Each number is 128 + 32 x the weight over its row's rms, rounded and kept within 0 to 255. Layers, rows and columns count from 0. Numbers have three digits each. The size before them is the row's rms in percent of the matrix's.

# up: layer 2 MLP up, 256x128, rms 0.383, rows 123-189, columns 64-127
# down: layer 2 MLP down (transposed), 256x128, rms 0.189, rows 123-189, columns 64-127
# gate: layer 2 MLP gate, 256x128, rms 0.351, rows 124-189, columns 64-127
up123 083:088137156093113066146120149137142148116118118190168092100148091161151159109123164132096109119081128100103147086183114167103094132109174186133111129123134139160118162130172159098138103152085073
down123 083:128082139126070100113124108141118103115141189156117173146145158127111153181161160049118058096158101131109089110105133098127179101182115130055108107147176153135110131064126093103183118175133127
gate124 091:123153177091099112176085083140137113198119082097181111106168137125154147103147156193137073100119187149148129121126145086113126144113130151153148079096157100178072107123085073162134166166134110
up124 083:115155135093143106101123106111164128077117177177120150134157108092112095136114125179093127172170098155065124102084115138145170170099083149131095100097099111119137132178114090085144127104112216
down124 095:046118061142093106127120057148144104086143073139103166156135103050099126106127101128081086086144091124073165113121137198102119144125122134109190108117132166082149117121154162117169095100073109
gate125 099:089108163124102123077137129121117152144121082135093120153119176158114123135165136087163080105127096166101153087171172128029115156099111086148132098122121094115180135179211145104148138118120113
up125 094:131160129049118123173137109078193111148129095105169128154158160153156164112090147101096119109140109141152119179094050047168142114107141126050149179150119127157148202133101109136183123186165141
down125 093:182159104173136116174112151100134161170108127133143077128112100194161152129182105108133134102115153162222116057110125151099106143129087170156130083160082077142111184084123152157164181130117135
gate126 094:154111180192076193108164127138151151090139128072173152165157149145122138047136157120101103112122110140185155154166120121100127164121126147125140176151088053167094143127168088201103127087120177
up126 094:173137061124120094155074169152129154119111154102120163123156100139086082169138098090106148158126137139036131189071149101180081155166183176137156152109190175104163126129121136095126167125124169
down126 094:130168070214117184179086138161153191133157077081103082070186137090108114156142042102159109141154146164162133091132148103127125099137159137145123078134096136167169131120134157141169111155141123
gate127 101:140094052122135124134136136112171085110161135189194123134134079165117135147086120148155123188104091117059119136089078123095098122119126143125109100110117175147068106097079127112068154141152089
up127 094:140122170180125127111137112136123115159118138071105151132131153149129119103155125106151145125132111103080165147148130139119152182060054160105171059124102079127155113182106118164107133115095133
down127 103:152158094117145151125153138136110129117138157209073086129149165073093211138156146108125157096101184086020099157076071098060134138097118158160075178173139068113142107113163176122113152167138131
gate128 113:135126115157115171112104209124163140155141119116119108129181101120050058161113066132053100144152123097162179096116182053078065107074122090125150193157079114114084122153091100136135138157152099
up128 099:148161138082085108145122133121130168098129148145147163125086153162186155138099148147171111131155160155126157174111107139181105119180172150163062085065149145166158135125125115099131084151132067
down128 100:108131124149123114139117104155058096110134149131098191199084109142155114128110107125195107113141146198191148150152099132098083135136116149228099142112111145126113113086124141166116145110172116
gate129 091:182165124130129097150155165072094143117117105147097125096145156136172073123160154147159213166141137078164103121125143097057163080133142159095092117154067136072099103151154126100087146129124153
up129 097:185185122104178168163074138141099103082105116152089096161129136132067132120118111139153149115116143105148130113130145097105159090125134145124173182136098061142115070178148122081152126086106116
down129 101:136136102138092144144156102152136147114100122153144125147156093152184172108155144103089185078112096088147073135128140095100139168216134162085115157183154172173200156147096178098091104160137167
gate130 102:119119121124145118096137080053118126124186119115104121132089162164085146118129142154107073122147124138058087168104093132157192143129116141097128098148157169168125055100120115174152105131122147
up130 093:086130085164136178054097144062109101123116079189056093065143188130096122179151123149088160068179161125090149153108122132174156092198136189115144137096121147141179132155107137143161046185140121
down130 092:074112144132164114142145127102172095188118131142125089049097133131085116154087135092104106147127117122142114139170063136182164155144114093133080164147181097102171150111078145149163163168123174
gate131 103:110109155177147131157163103170139117097173115118066117151159153121176066132199099168068133115089148107106116123080133149151120053160147103091116119105099131108133145098136103133122131069071108
up131 112:116074076170042188119137106142133115129167153121144137090110155132072127149125135093104128107194132135110140169160137097120116131122121121122129121139163139145118183143113170104100151129120151
down131 105:138124120134059144164125172118075184104134168146112161130148129121077110146128174144162158151103115148130089050147133093113130096178145115138112090175180145127110102175100131102056130084140138
gate132 097:097085155106124088134061081147160125203135131158132158152052164140148103140158147097072171099150105164110108094165131110102134063142118144143150089132147171200134176166138132180128145155140109
up132 093:088132132183090161215175120192124184088133121163120142147058086128102129143113149131096137114204193132116155127145151146122148095089139123095121140122135171145153178164095146114078099169136153
down132 098:117107107146179159135204100095153130121104070116153153087118150100120103087174126106083110041154171115143156113152154128111126104148128119069143101132151197150093150087096047053148108121167090
gate133 103:192156111157134200114175116191122109119168176172144140135115141148138084128157134076165145109152154189088169154178093175154181088127100127181118147127120158081145149126123118115135079138118096
up133 099:123154103061147138169116112168116145112172156085106170107195158161085147150122164139067131160150132103177126099156124149123159162111078051088107129092123132095145131115153136125183052118137126
down133 103:133150111122178140071150135113121143068114125102119138111145127104132106113153170121101163188125125157172169151065082143108199116102082109090143165142096111115160133199133137119052140165123070
gate134 106:212105130063096129167142133165098094096176098120101139183142139171155118085122117142101158102213143090146107054098098184075133144128160126119106081137165151134160086105172082170078113102148118
up134 107:111097124114098112141085128135176132137109103160086106150075145143145140163127132145165153140078126099088133177093169155206109067122102073101165154083145142102127099112139198140126116084091111
down134 101:176057144065161144079090081170101154179130084142100120112088155111116141177078119125144164158175123153133178159097138127149139095122133160160136053054102162118138112131096128142114178096141040
gate135 097:098090083173153108148135081126102132152175173124106125090094147145156162075163126136115116086088161128150079118198101106126148101136102161147164083178159140162116177134177149173149078102150145
up135 109:143153057163138106136103095146137098133146211123111124095105159116152139090180144093134190103113195115121117164134152166106118118121091175143129075153129163158117145122169149138127117143164111
down135 106:163109131174154074074181096107064136143171204116099085063119133131108141091151114134174110187155160114142123144202106133151134051157118150111135142185126171097134074109126093114153115144158140
gate136 106:055154159127135096106166117114071144163133114118150100097101143082135177161166120174109112029151177131115155116158150077128162154113113049089150142054094097206123124167126171075123154159139074
up136 098:060154103207129117142078062156098143120131072100147089165109151159152109144137138154148135097092167085218170134151172125068118161086117125119131121116175133165123144164132136123109097123094181
down136 103:133066131070165103071143126086073123154161130127105125121131147133076193151114097136151090118143113098156127106106118131151128146092135082092115177083129109159144153107133117108144157118106130
gate137 110:151157062099174091177141167136133187077098125145092116125171094055108085121145156140162091179085151082147106048123119120119122127164078137067148135182134137183121128136156134158087124124120143
up137 097:094084085137142139163116201139148070107122159109153045169134099134084168115158118085114078122143155132157130078111166120096123116117065117142119118138141145120133142095186125145126065143168116
down137 106:151137131089155125137163193127144121108092175159136112061152116124076120123098130153115173185140158115123124157164101124137145128130125165176148151156141143053141072190091148143089098154150110
gate138 110:148077092177146135094185145140138127165163120091122124145152081120110131147120135092066162065108165094146124119175111107111158108085137128127152055182104126093115130145172099190081158170144163
up138 110:139170178145090146104117114065074092116136120099156093116106124131182163130098155157169164131136111092076159099135191140111147090109159156077124167109166106119146093141153116068123124093161128
down138 106:152093107119173159111050104164125115116120084113127135111130095167146140162123172100135087108171096137117187182112163117168090135169087101079159077156213126176125090072199130127092111124152166
gate139 090:171144086136132159137107101061115112188165120115122124078157085099101102155154134159116176083114183089131167111156159083153194084143176165174143164097122188094097061115121092118087149077129158
up139 085:116122116142121080099160085114146169093162127141093135173119094100136124104174131166133020174168126144142098106123113141121126141142131086099145199157215153180210160109082142129106124127136125
down139 093:135107099111142178220140129149106110096142129099127111102150118059110068107107117085115165119174201154131133154127084124196113124083172128137139186178150142122077126121155103102145117134150113
gate140 097:144114139081168036126121085159145106051139124094141114129078116173114153155136125132148123122125125134141151188137125093134145143132172123123152137052155085157161097128074137121098171134128125
up140 092:199137105117124142189134081129151152125183186130133056151080092115116130121139063142136117156136133082129130122075122101121119167127120114121151126107067151161092132049120145121193139156110102
down140 093:106072079080110114111151160135144111106145126120134163105162112123078122176111129149102107155154123130040084156164138177161112178157173131194163192148222082130103080152099062121123101132106148
gate141 111:042084087138159069138090130164126121103145198109126173119173139144127058114158098106113112131181125103133148098152157090114127111080125099158142103158118090077123176154161180204170114105149170
up141 110:130161143087129129089172213132104151184114153115140173186123116155119112112047183137089101114147103114113121129134101033155147106154182162087134142130137169153108117100111138112155106103167122
down141 110:167155108156076137114158103120147119135173083064102141108116074119170193088063186190148056155185160104169137171108147109121148129177118148076095123102094131167119164108121138099136117074121141
gate142 103:071140153145101106191087080074146127155081112154146093103118149145113115116117127188146117127158142089112153122104160142170153067135145116184161153078111147130087111138145113152168123198133100
up142 098:126146131128068117121112160136133152117104193087104141101074129149148073143141090141171153096061095171185129156131138107145115168099096115089141066129127068149182130174083165103101106114123115
down142 087:145142108151106115117124107135113166152127074140167094139122119149223177143140154118107149064147127131132138076118120097102095115087133115100187078098126175162069128102205129095103151153091155
gate143 104:102143089177176145105095110144065068146148118098090176091121070162065146180134138127130119103204092078193093116129172098158114115131098136144074130174140120191155113170140115105153095153128106
up143 094:097127105134103154106158138107098153166154144175166121156136141175128112073151159078136084161072103111100120129160083101095136125127167146118188103134074144172126097137182084132107081172111125
down143 102:102097170139153161133084162131067147131161139115120106196168148142130124116126090110129127125144134119132144128177163137062106107109149180163086202172136135170096170128098128117098161079134072
gate144 100:144139115115159138228096141115110136180145071109095151115136176189138158163089115081100122075103204142151177114150156171121098147060104156163093110151110156137182087165093156108093136124108090
up144 094:091115150115124210139133071056145178118136130127103163136136143165149143146183089138155120124120178125158134116113109096112129098084083121167171162127125128178141104131131148168112142088079155
down144 093:082131106139150100155100152117203096125143167099082132129138135152120098146177176131106125086089165118164127168122107125161095098125110153131119149170148153132133086116091151103123163090121152
gate145 108:200114146099083093081195145123152169120179035101163126043098167108090128105086088124091102096123164142150137110129082127121095137073112118178151108191152137108103152127110102107195155139138134
up145 109:151110187153143144133159102141154146155136116144176127155126114136093087130121076056156134123071057105096091130112061089131127100133159110120187067110063086096149204140106139150076170178137168
down145 108:129103137175160182145193074138130121188158116096098128168093082132138154124169105147133121087115116179139109122084060141137128133144189128126127145146112141147151193114146136148129197185084137
gate146 110:117144121093119091116158108128187128163127123083107147078179106121152124184157190104072083132122142170181131153103178071188124133094150119127101150143124138174130184123104105124164111097101132
up146 115:105124127082181131154157111164157125098144104098146159093093143121143102176146157072110162133176146185163117124108191091170083117125126139148131077135120099140120171133097102096159115123089097
down146 113:105143101068084108114150100131161122099122117180128166087071146096165142142099161099103082145113090116165146139083109107054134144079135128144115125139107088162140144044083098190164136078087134
gate147 102:108165030095153105115071141127091106192157093061146169126136080135152117098097151144093111070142136122134106129115139112183169096091123165123161129131165074126096099106079186091126187096118133
up147 109:116122088148137091124144161187120123120150167126177150143113154101080165157115100148122142163157101107154135137081120110117146140182179109159116080112168127106125122172089105075153115130172082
down147 109:138153134186149063156167137109237100172097119122126140135127139143111118137189110146130042159095097138099149144188092162167162113207071089166108147135107113108167175105151091133133111092114178
gate148 099:163179094116072131155175111144125107188144129166136096195102099126108097190085175137091158163127128067150122099120112110160147087172130103094121132136133158135118084153162133179094139115122147
up148 096:124036155152138148102164144148119127111119107159162136098107087132132108129151112211130127152162124124158155115102157124141088159179130178113147107178162124147067108123070125083132139138065120
down148 093:174149155133142160126079175155162180191119155127139114131144126175138123152171109098115169169107094122165184147091102185147073142149155135101109115113131124111178133115073165102131150131106108
gate149 100:142097169154140110141154139126086135043189135107087104138126191098187148105059160133181095125138134107114084103104112141131160061101131103133183126136117172129157091166104153139079142155150150
up149 106:142170107114122181106131135152181112108104172171149062130117139109108008089127122176106112139165135132099159147153145110099052141180082076131130094126162154138119082080186126138114157094214115
down149 101:091151135146116116101044074127065167171076148122133109142108157122124151135134134147126126074149133136106112170141187133105088138102138188163110103084092162117094133133181089126170154133130057
gate150 094:143132146121153205100105119133181128110090127126148160178181084179098073152168013114091109087164084077148110116085089107142124134111097084106133140170102116129051177073161139173123178145138126
up150 110:126154124158133123044109139074112138112147131128142149120157135142170083222137132108116121133126164142081143101083141111093136111132116070084161112155136118149117121099136110119067136138173197
down150 109:169125183147131116117093186182133049157133147121089150087141117117140073104176120144117107165051140095101156092111138205184091167138135132118085137142117149190152178131112089197060127148085135
gate151 096:136075097144092136157149098126082150150158120165189197115154169161104149115094170151094138147139135125128168118120094140164122095094145076130181083098116159101101125175132117100112084087113114
up151 102:075129115163136085130108137183157110141119143138073158130130119150120141120159037098166183143146108178114103110080141125165161074115141121130098153139189105121121138117129182123192148138103119
down151 102:147160145056115192104167105115143117115099122188110138076088108126090144105094052154099090100119155108063113090167128143181161091163124131131079142056116158102177097076076143151142095138160118
gate152 106:136112073179099142091117100102097185147147124110148087137165153110105112164117163184108121106055204139174081107181091115170190117082105087126139195119218143131102102098116087073143074088119102
up152 117:111096135067116191169120153118143130078141122113120151111112136105020115143113151129089107130147116157104124116151100128137164096110149149122198169106184221121174086141141126146088165166168167
down152 106:084102133130091107126151114089158159112096153123167137104130120064064129119134135122074131103135100106092110108157122159173195080153148101121119157137230152112128122137076085068133087140156134
gate153 090:136168120147172145140144178142106143137153172065135162101136131126141115122140147111087046087095067142140142116128133155136156102138034130144139139158119179147142109074134079122143107197176168
up153 093:135120116139180122152165114169120159157149133104152138121127089104051148038126117149112197096095061114164193138114138124125151184129135121130123123054092140087090110148105119080148091166087113
down153 100:117135131149103136154119112181175139144101110109101147127145144127196110161121131114163130208129130080093115119081151143069120143203122112103180135110089050180100140125126127126252123109120172
gate154 112:082105084137068154134088137065107097154106162075133084131117156132186140133150182154117154095094100096115130132142095039095193164148138160067139139127164105183126097085171110087161126102123129
up154 108:116144149109160126135167107154123156126105134121116114122110164131118160116136148118162110114140167157168147113137128108121122179087136157108134113125108162097105186144178155065070145115095113
down154 111:091122177136170142132136134160104103149122135125133137112137138178135144154083151161176150143135118162134173140146072161119070053083150131135091155126172207117111138191089088082085132116083122
gate155 106:108158143134130119111113162147105136160102116096146114163160140115097095141126139156117131166183110165123140166108084127163168162082119153154154137197162137103110126189096143147087135134083092
up155 099:159147095112154137108113126166143142119122111135132182137098090095151093096165147123086109067091123134096076179121128217101121168155139091164078097156126133112068135165134121103148132132138141
down155 098:097126141107150164161137143071069119140093131136107145152108077147080096103068061177126138124109162097130117115155092133109136135105109127209091168152089144091119158139084118114124070099087134
gate156 098:156127114129096085126159041149137131144146136201077121081127161199110194139123150138117112115152153152127127107135079126106072070097209139112104133099060134110130171169165143133146126136113076
up156 097:125114166114100160106089127186120096065066176114109108159153115110156113157101179117108100103063163094195154112178128120223163167188114092118171124124111071174110136187131096140182083150107163
down156 097:095107050092153096092133114152096081169116134142224142124170146113123188174145137107120131117136116111146137139102173121090113171133114142149105099065132157159092119071132092114088141143158108
gate157 098:140134107163124100119134090123133198123109113125121105131140097144158136117154151097103197101140125059166165099159097166088158131138131115118106051114094159101101141173121096121116107089141122
up157 099:102132172142091109087115092094039153112094149169133123101111124095155132072105155123105168091098129139105101145073127139106162114129176095156168155117135068110148086187196171080162117084089084
down157 104:117155129122136113113099140099145102100105067112124125141059117169181088188157111127127125197131183138101137117150119166172081108140104149171139148148137105184146129151139163099144098112121144
gate158 086:183175095212117080127109159116057153169100120160145174067133107124124156200133135114127089158123107116150108118109126114107126113158161183134070152169089133150076081072128127148106157112122121
up158 095:168150117133122134124143170131149141157180143134115122053102198098120124113118203105118105124117160113095064132123150116127168111123116130135141148138101158133109089137203123213144116199136117
down158 093:167172147181133118144090124140106161099116155125120124161098113132106082145126123153130124168094128129101107138111153140076120136137082133157118142160112112138095122121088135111062195081099108
gate159 096:098127123156124145130122088116134132142056057161065165119128132115112214120099131168107124157102134150151114188125151130159141095174177095117146130092133116184134148149134150084167102115139075
up159 095:160122139102131076144124126121121151105164178114133113180107096138123162142174147159189118072066157159176105082166178140109112196119154090161098145129174124148204168149136118145099131113093142
down159 095:135078102063084188132117065105099135121139122151174149122127110159217177170129165177154133102125133112152128161093136077097080185130163133112122098136121137122109124142105162111163147073153113
gate160 095:162136130123171131144127112157163079134126098085139155159062080124127155130178098174143125127147145213158127162110139077128092141077175132078116158130115148089117082143145179123083190143099091
up160 095:159108073112106143091180130150142145090108097135104183144184115128120135093192130095123129129169077168106109179162164145065135139135156099118103221152149140127119144095092108100167159084165105
down160 094:119134149184114130112076207134141165160060116209080142140110078105136132114102161111121090145116111142161120126182098144110122150109157129162151180108097130134139127103083174193142141159118144
gate161 092:141169109111160119070147162112138159162126153096129123071101153109082119180125108136187111098175155107145138129096097202150169061066109169161162117151118121094091091133110111180131142099134121
up161 097:145124167111188151062190156134152090097151159086163122154091140108131134135138104154119195152084141119140077096117127115110101124147145112101147176181121116114117093132184113080143048162105106
down161 102:101108094153126090110090070157147106146144096077134114082142102136127087112147124137173037075180141140158178110142115090144111129074116128164149093090121160120130156140136117192141140079135122
gate162 096:101081140183124144070121151130142178107103135133122114121164111134105072117153116160122131115154109165202138145142095190118112151100194130144120064080110138157140044130150118120158141144120054
up162 113:100188121107140162129159118060061135148103111127138142099111135127119138125100179085122044147141124196097174177178144056118117114107118149141136138173165128110108121149138208138109140101124193
down162 103:152122133083095129177132118120078174115052139078139154087119151111078107098102060102110155129112120106100110120178138131148107149182115130144080072178141093142136118067106103109189134174056132
gate163 106:150118095176166136126144119158180114118113167142127123137142141128101153104110052136157118118104124142149134099198090121112111107155129121136102140121113132113065092160206052113098164126049095
up163 095:132165071124119120163114080186090128144206082088124157108168170061114118151118124059119123132126100137113161153108158107130085129108109114142087149102087104106119170100179107181106154180203137
down163 097:107163138094118150116102130142072194075087109121162183090103166136096175131130156133101063152110111133067126118130125120148149127129115135125121118143135115125226134126128096124120062094191150
gate164 095:117137151127136165177067127091103117106168113046080131099183171098135112178107111173143137091168132123133158160063111137046116117104182147172129082111112148100158113165120149083090092148105133
up164 096:135130134090119164162158134190159139129124141178068182180055057101149097185137125180156092109138123145122135136121126147160125168193108043087082175097127160064105096140063146099107121087137163
down164 090:127115153092160150105112118145131163097133170190128144155158142165093131119162161175138127142123130154180101143118187062085097131079177182182108165145126119142076131153176145094130165073144136
gate165 093:087117070157114113105148131188138095146138109151084139121131151130088167111159141119103092152101151102078124180122152165172139118087111157163095099135125136113172137184109118098099085155134151
up165 090:083078198094078120126218203143083077129150136098100147118100123179158121097140176144123101145163151084083132097136098165114125137130132088120146146081106106109134171139117147113152105093160141
down165 103:117151124129121116167176132111052164175087137138145073120104113140147157178105113133092155182120118161084162116107125128104120186169144088163184083126090087115110111115087133136141161180118096
gate166 094:146101086177149150141116131206063126112059173146088160157191138161089139132139068099101154118162107159145104099155163102175116161142110186168132146114138161120178113089086113139132147090154081
up166 092:149167102144125169095141146118142140098046191142065184087092145113082117077189110110120144110086102110165101147136144129155178156189123170140100117194095107098148153153147088090152159120148079
down166 104:108112114139152120127152083112176058113190074150110135072203115104179157118133116118066136115140149096122154096098135143145031089102099111142088124142140129119142153101092137092160125142175091
gate167 093:104132137154121136095163093179104198106091145182122129122133142129131140118147077151179154142186105115128131091136159160154165181118137114146068121117151142148145154132136122070198091062141034
up167 099:105124142112114155152112075122103127116048077159178127121176143094091097121132142165167148125068082154095114138168172175137104153118141145096145128072107133141191090177132108095108173094144130
down167 095:144109224077131067160156143139163148136136150172165095115140145144111108126131085110162138171143154062100116172079126117223148112203164102126107143119157174138159130125104123126173137136120054
gate168 096:161129147119126175138172184081122115159120109145184132075152128099128148099111106057133168138206126096150084116113116170096140094100092127134140131138097132139137132099171101157139116059158103
up168 099:110150180097112090142092101178188148155158171088107139140112144112163096104151113146085112128095124151117097120124182079121110158056127147105093203126123096163113099143118129116174142133145131
down168 100:098170086182092168115133131161088095120143145126145086183097189180151139089125149096133145134181115158193149138091117087134135163100195177155141138101094099210094131166072165134139105105124084
gate169 094:141114113171097144080134067135061128202183118169080116125171112091130082097177106119165115156181076104123115094137162116129130082217128121163138095122105133149073123179216108159147151147156104
up169 100:103119131101196114150173110095175141108109148151164115133073085138124104073089192122078122143100113118133133150122159130160114074102145110128107149145154234084156146057113156142141099084114140
down169 100:194101102110164169114080149085118100096055161144111099079100160106115139125151114130130213095124096089091149109069128143102126129107081172087100132139123159109114144159062149075123158127110110
gate170 099:114148124132138149159145098124199093109132111122113132109157125163135154133154115159119173108118100157224177132118118094092201180116172162184168144089104095169168162110082136160137159080089134
up170 101:144136140175115161162098037160084106148121112174168118084067154090100119091102164133163094136168148144084102087119126137127099163146111147121117103156154099055112169210138122188106114129140100
down170 107:157157117064117111109092112160062175148159126102140148132098142116094163122164094140204152167147132097094140145140120124136134117118110179135171082103149202118121126131131146170106137134133125
gate171 103:145089132122114123105169160173154158188110143090121126136137089155184148135161148158091127141138101126135121127148087118134175075101138141113179115070098137127160128134173201106152106159071059
up171 114:112155101128114089112105124129141126171132088156083136094070072120122095178149141151113095175090105068122176174065112138112170078090108078176119178115092108097152110155177114124093124146136129
down171 103:138142107097124182106146102132191134110137094062126061144123094109126105140100127087120119134114136128113106186123059167132130112106175105139124109069115107095090099109055200166111133136057088
gate172 091:086139116163097074223106148102119137120138100104141132125101079059049181158120165093132198108179107140189084165130166114113141125105098160083091069136144165179193109173119140106160156180100124
up172 093:142110135073053107092145140133095116161125133053137107108112148155129100104170159100196144210127170118129053174148187097152143135084113162088141127100152100100119088108071065139145176129128103
down172 097:150089086121200101081109130095073137122111064140113126106151128082101147145115116129079120164163090107095117080116085119113078113119109158127144081105155136108141120107124148139104168123066173
gate173 099:107070084099100109158160088164065134202096142126131166113156124136105133109126074180087125169144102124087144162077146125141125054107116161146152147046107179150158161121153169094119139157118117
up173 108:078054098147152090116146153152065142145121200089117134134145126136139085082115049139145084081132139113118106147116164138128107123117087119136195158105068145179130147183141176139110150097139115
down173 114:139121159153161153134110108064130201165161167198153140158125115067155101143115122119111121092102119162121140168123160167127108125175156122152052097128142142115158105124158119107072153128122144
gate174 102:080110080156102076154080094116138105074166103149069109109136100170149123123174161117119116068190136117118128141106137159133134151156178180096121138159143163127105120123177102133100114086160108
up174 102:126138095165147095114138111175144157139065116154148162141097104075146076142130049194134139166087106142159118124110091121130100118149101093142143157132201188147153181107095098148118116186117196
down174 104:132084133065145146114182152101139073159102110157179175124120119142133163098072129137130142119115176072118141134129152061138105210155090124174158186094107063177122137136124142124143142087105116
gate175 094:122132149129141163106136124153124170162151082206157149161101197158144110157109134179145151088125146121123122156127079054075116079148074132169149145138170153085124133072135097184090155089117104
up175 101:147105174137094204121084133157143111174095104103194186107101104134167118189146070133085089101142160121154188097179113100142113111131139146173149119166106175120101166124164157159174139081172136
down175 103:139152133143141099168189171116132155092124102135150133157087134131134070096127151144106105215105126140123120128114124130106131139158122128084146156153180136112090152094067115151131118152098109
gate176 109:110144114095126079088150088137100181101078166080152086157126157076170098064170098157092129119091156172133158111164149134144185120118139153108096138171172142153152125222087146121079137068171057
up176 103:036154149181125101122090173118092157096130112129188098182203191158145144092147150127143072116157091148122148079113155094148132115159130181153147148181173093064163142134123132117113074094128107
down176 101:111125146091139108054115135095133106055129145159165161057154169146108146108160103144165072109086083114070091176090140103149101107148121113135108151143142122142198113149131098167117134155156104
gate177 100:095117083104115132120173173114110137127113142034140168103140123146167102100126073125161092143159170144150142137169164115149137110146064167128184131102077134130178105079181130155157139083076143
up177 101:139176087099119155144119130153183119081135173101113129117123123184184174119192136076123119156111161099116191094078143125121091143104135101082110165093053172157162151126124105159101130154137160
down177 099:116128119114153120181086186103073084133175212143088102115122189141133084179089135113191107130064106124138102158119069136067107149090154102185119105108075074109128152125166066118120083090135106
gate178 105:128077101127110111211124085091154177124118198082121130102151093084094109202110125136067112163077098195114112140149146106163131130142170099128160156122141115111125156167176074086164070118103073
up178 102:112135152091120112117165116188070147137122138156047081110160112123090106071074117113186101156151131140133079112133148135147154064186105135141040147143131122182139174148111114111115094135066108
down178 100:099073137118155154123057104137099153156136066114211161145089134175172186136115174079188180087119137103132122113040108159077067190102082127051126053103124111118075129174150158129116154148146136
gate179 109:092099145137039117196063133165135168119160058115136142114135143148156124163156083152140167139121157155135180124146163126125133121089118112142125137132134175165093045134147150129098093139132100
up179 108:081071080135151109135100137141109157087115103136205103161092093129175136142121120174086129150139170154087121084110136121159108070115107139123150178039093155150148139170097113126129142162151124
down179 104:102104175154138158193121103103187145127079143092167088126158161075208099161115147133115108121081149099162147145092203154159137140125112078118141113107083176159093130145115133077152121128101132
gate180 096:135141086135066163100137071156117175136180121131138108071208123151148103128160141123130136151107178117136135101156096127099177098113123116045121148144099137183127087128087118124180198067119092
up180 091:133125157206107131145156121118119208117093120104154092096098166150171138146113137126079119140112134141134101130176107099119105113107148152096137120187111157122120106185191115150185138151156055
down180 094:126153191162083119193101114095186150180147159138124120164164125108120148081128094105127118125067139066147208161154160196107101154144165120171063139163166088126108107097163136125178136154025136
gate181 107:162151096113108097118132124095169158130107166089133119141114111071142071092106119142088075151133096092171103152182167103183205159122097097149106182113145167166121183147124110069164131083154082
up181 110:064165125162108055095134087093174088073132108124139135133143132114176080185152106111116123072105136084106143152098122157099121096157179129071161143175054097154137114179185163156148107140162087
down181 101:087163140164113108133119097161138136151147076134116112149114112115169111149170119183108112072105141148096173105118087149112071047108111135137106118119046115135082103145117178159070135112168081
gate182 099:148094086132032160165136083130168144162154150073115174172114097209139090151169113130206117145142131130125106114117121077143152109082159121127146123085144112157187127106121080186165072138112136
up182 099:082109092127192184133079145166127129112131149141124110092122101115068127149094145128149095121107096143119096074118104119100100115113127117126140090234157122135076143053119093156125170200103192
down182 103:143134067113080118173158090123140071111095117156127135119099150158121150170077127147125046157144113109107133169101150090084159158204165126113118138224122115148148143159102068082080117087126086
gate183 092:157149109209124113107112111138131123169094128134096132159195188145134141139087113098144140124109145161162126128121085118184064134076140147130082112077109113193142199141181083128183165102055076
up183 094:128166194121163112148169105126126099129203131150152161141169087152107096084165121096088120067161114088079118138127075146123144085172130076133088153144081138117118123132062180094163082175141093
down183 089:110145080122157149091163129130138157129167104060109152077165100163093105062164079155113088116124134141161207156152167130120154166121115146138216167109124116099187165154085154072139092149196140
gate184 095:127118137127138098093132116163122133156085125122131136133133112089128143099078123135065172120105063132103089148132092139126157074124100147198152127131100103115151103111148139072139206131080049
up184 088:124076119131087074062159099110055122138158135108125121114117165123093119142158125116203127129213181111144184113119153123160110138067096158093155099116158101134127075147172113136154054099098146
down184 098:134146130111194123152071146139125120096120158136115117147120094100102110099068115071167129078108171180179136147163119127098087103206150091090158135127121116156113105187171163165101193157110138
gate185 105:161081085107132157080103152114103094100091138141092132134163161210169114138135145140169130123129183137140147141077123096112102105112127128172138056121175138164164086115147123129198096103077057
up185 106:075101067135150143140122083110132101130135087108121141104169118100100158140190154144140099133125102102082208091108189166139067188117166146091143178126119073105138185147145094119145130138094178
down185 102:098145136156148111100088122052171141120149187080128190160132147124082164153170068181138073131139154127154139112152150173140153125154128129146125169156125068161170113117081128127181110178110168
gate186 095:131138068099179173118135109129143147146160152150058128049158179129117178151126120132063109098095176170153128113138097089118153071115115221173114158105103147083121146113138115095150134082128144
up186 096:136091103124165155165062101055149161103144105179140105200163145078087151127176111140072124181106128152086142122032067138112151136135131173197143155113141151111157085159141086126166087114109117
down186 091:197210118087145106173137153107134099168110157123138149112141169164057119082159070164181098145107184108128163121149117133177153135168133107156104160145116125138108161092116116138127113137162097
gate187 093:162116132147118109164098147118183088137146093129164157145138162089115144053183119176100195122121161156105129098071087162108159172117131092079120105077124154164151135143125138139091176137129147
up187 090:108167141198080195165054197136110118089100132128122150096146114153122143111149183191107163094125198173106124104096135127102135127154161107088090101102116159158137144175152143093152124152126117
down187 091:097137129119159150072083129111189144112049133154128072100101144153106150133134173055109151070102175199087154090125123126152136170140153097075109103140116138164173120134149170108149132199158150
gate188 099:096088106141152154053164135093100086172112086063152140138150171122122134150102143152137117097097095071110164119184175092149155122144081125143128147152085098101147154080166126117162156061078120
up188 105:128081100131196168110107151088108147140161136161119114175148071133107165166068132087158123098202156074192107148096170157080100088144184144166113100131109150091168150096152151126119159154156178
down188 099:152124095140141143095128148110100115114094094152071149088113144082090110127198128091105121117110151105114134153132084190116148145107084143091141108156161123079137196065147162139179165112150163
gate189 106:102111165102152125114101135100166133148139098102114096073166145098169130134110111153163162089107121072145214105101176097123201099137138140124152028082085138146131162096153153112138113101145129
up189 106:099163156142171107154168115126091089122154147073145137122131116125087157102095152068194180126191129154162087145097128144119110110081130097133114146154104153152171183217127101116175174157170086
down189 107:123119193114102116091123101117090166134098141136135165128124142173136207143125176112120178111109155150195138147201151118151124109130136128089111089143105141146124054224144139160114130097173152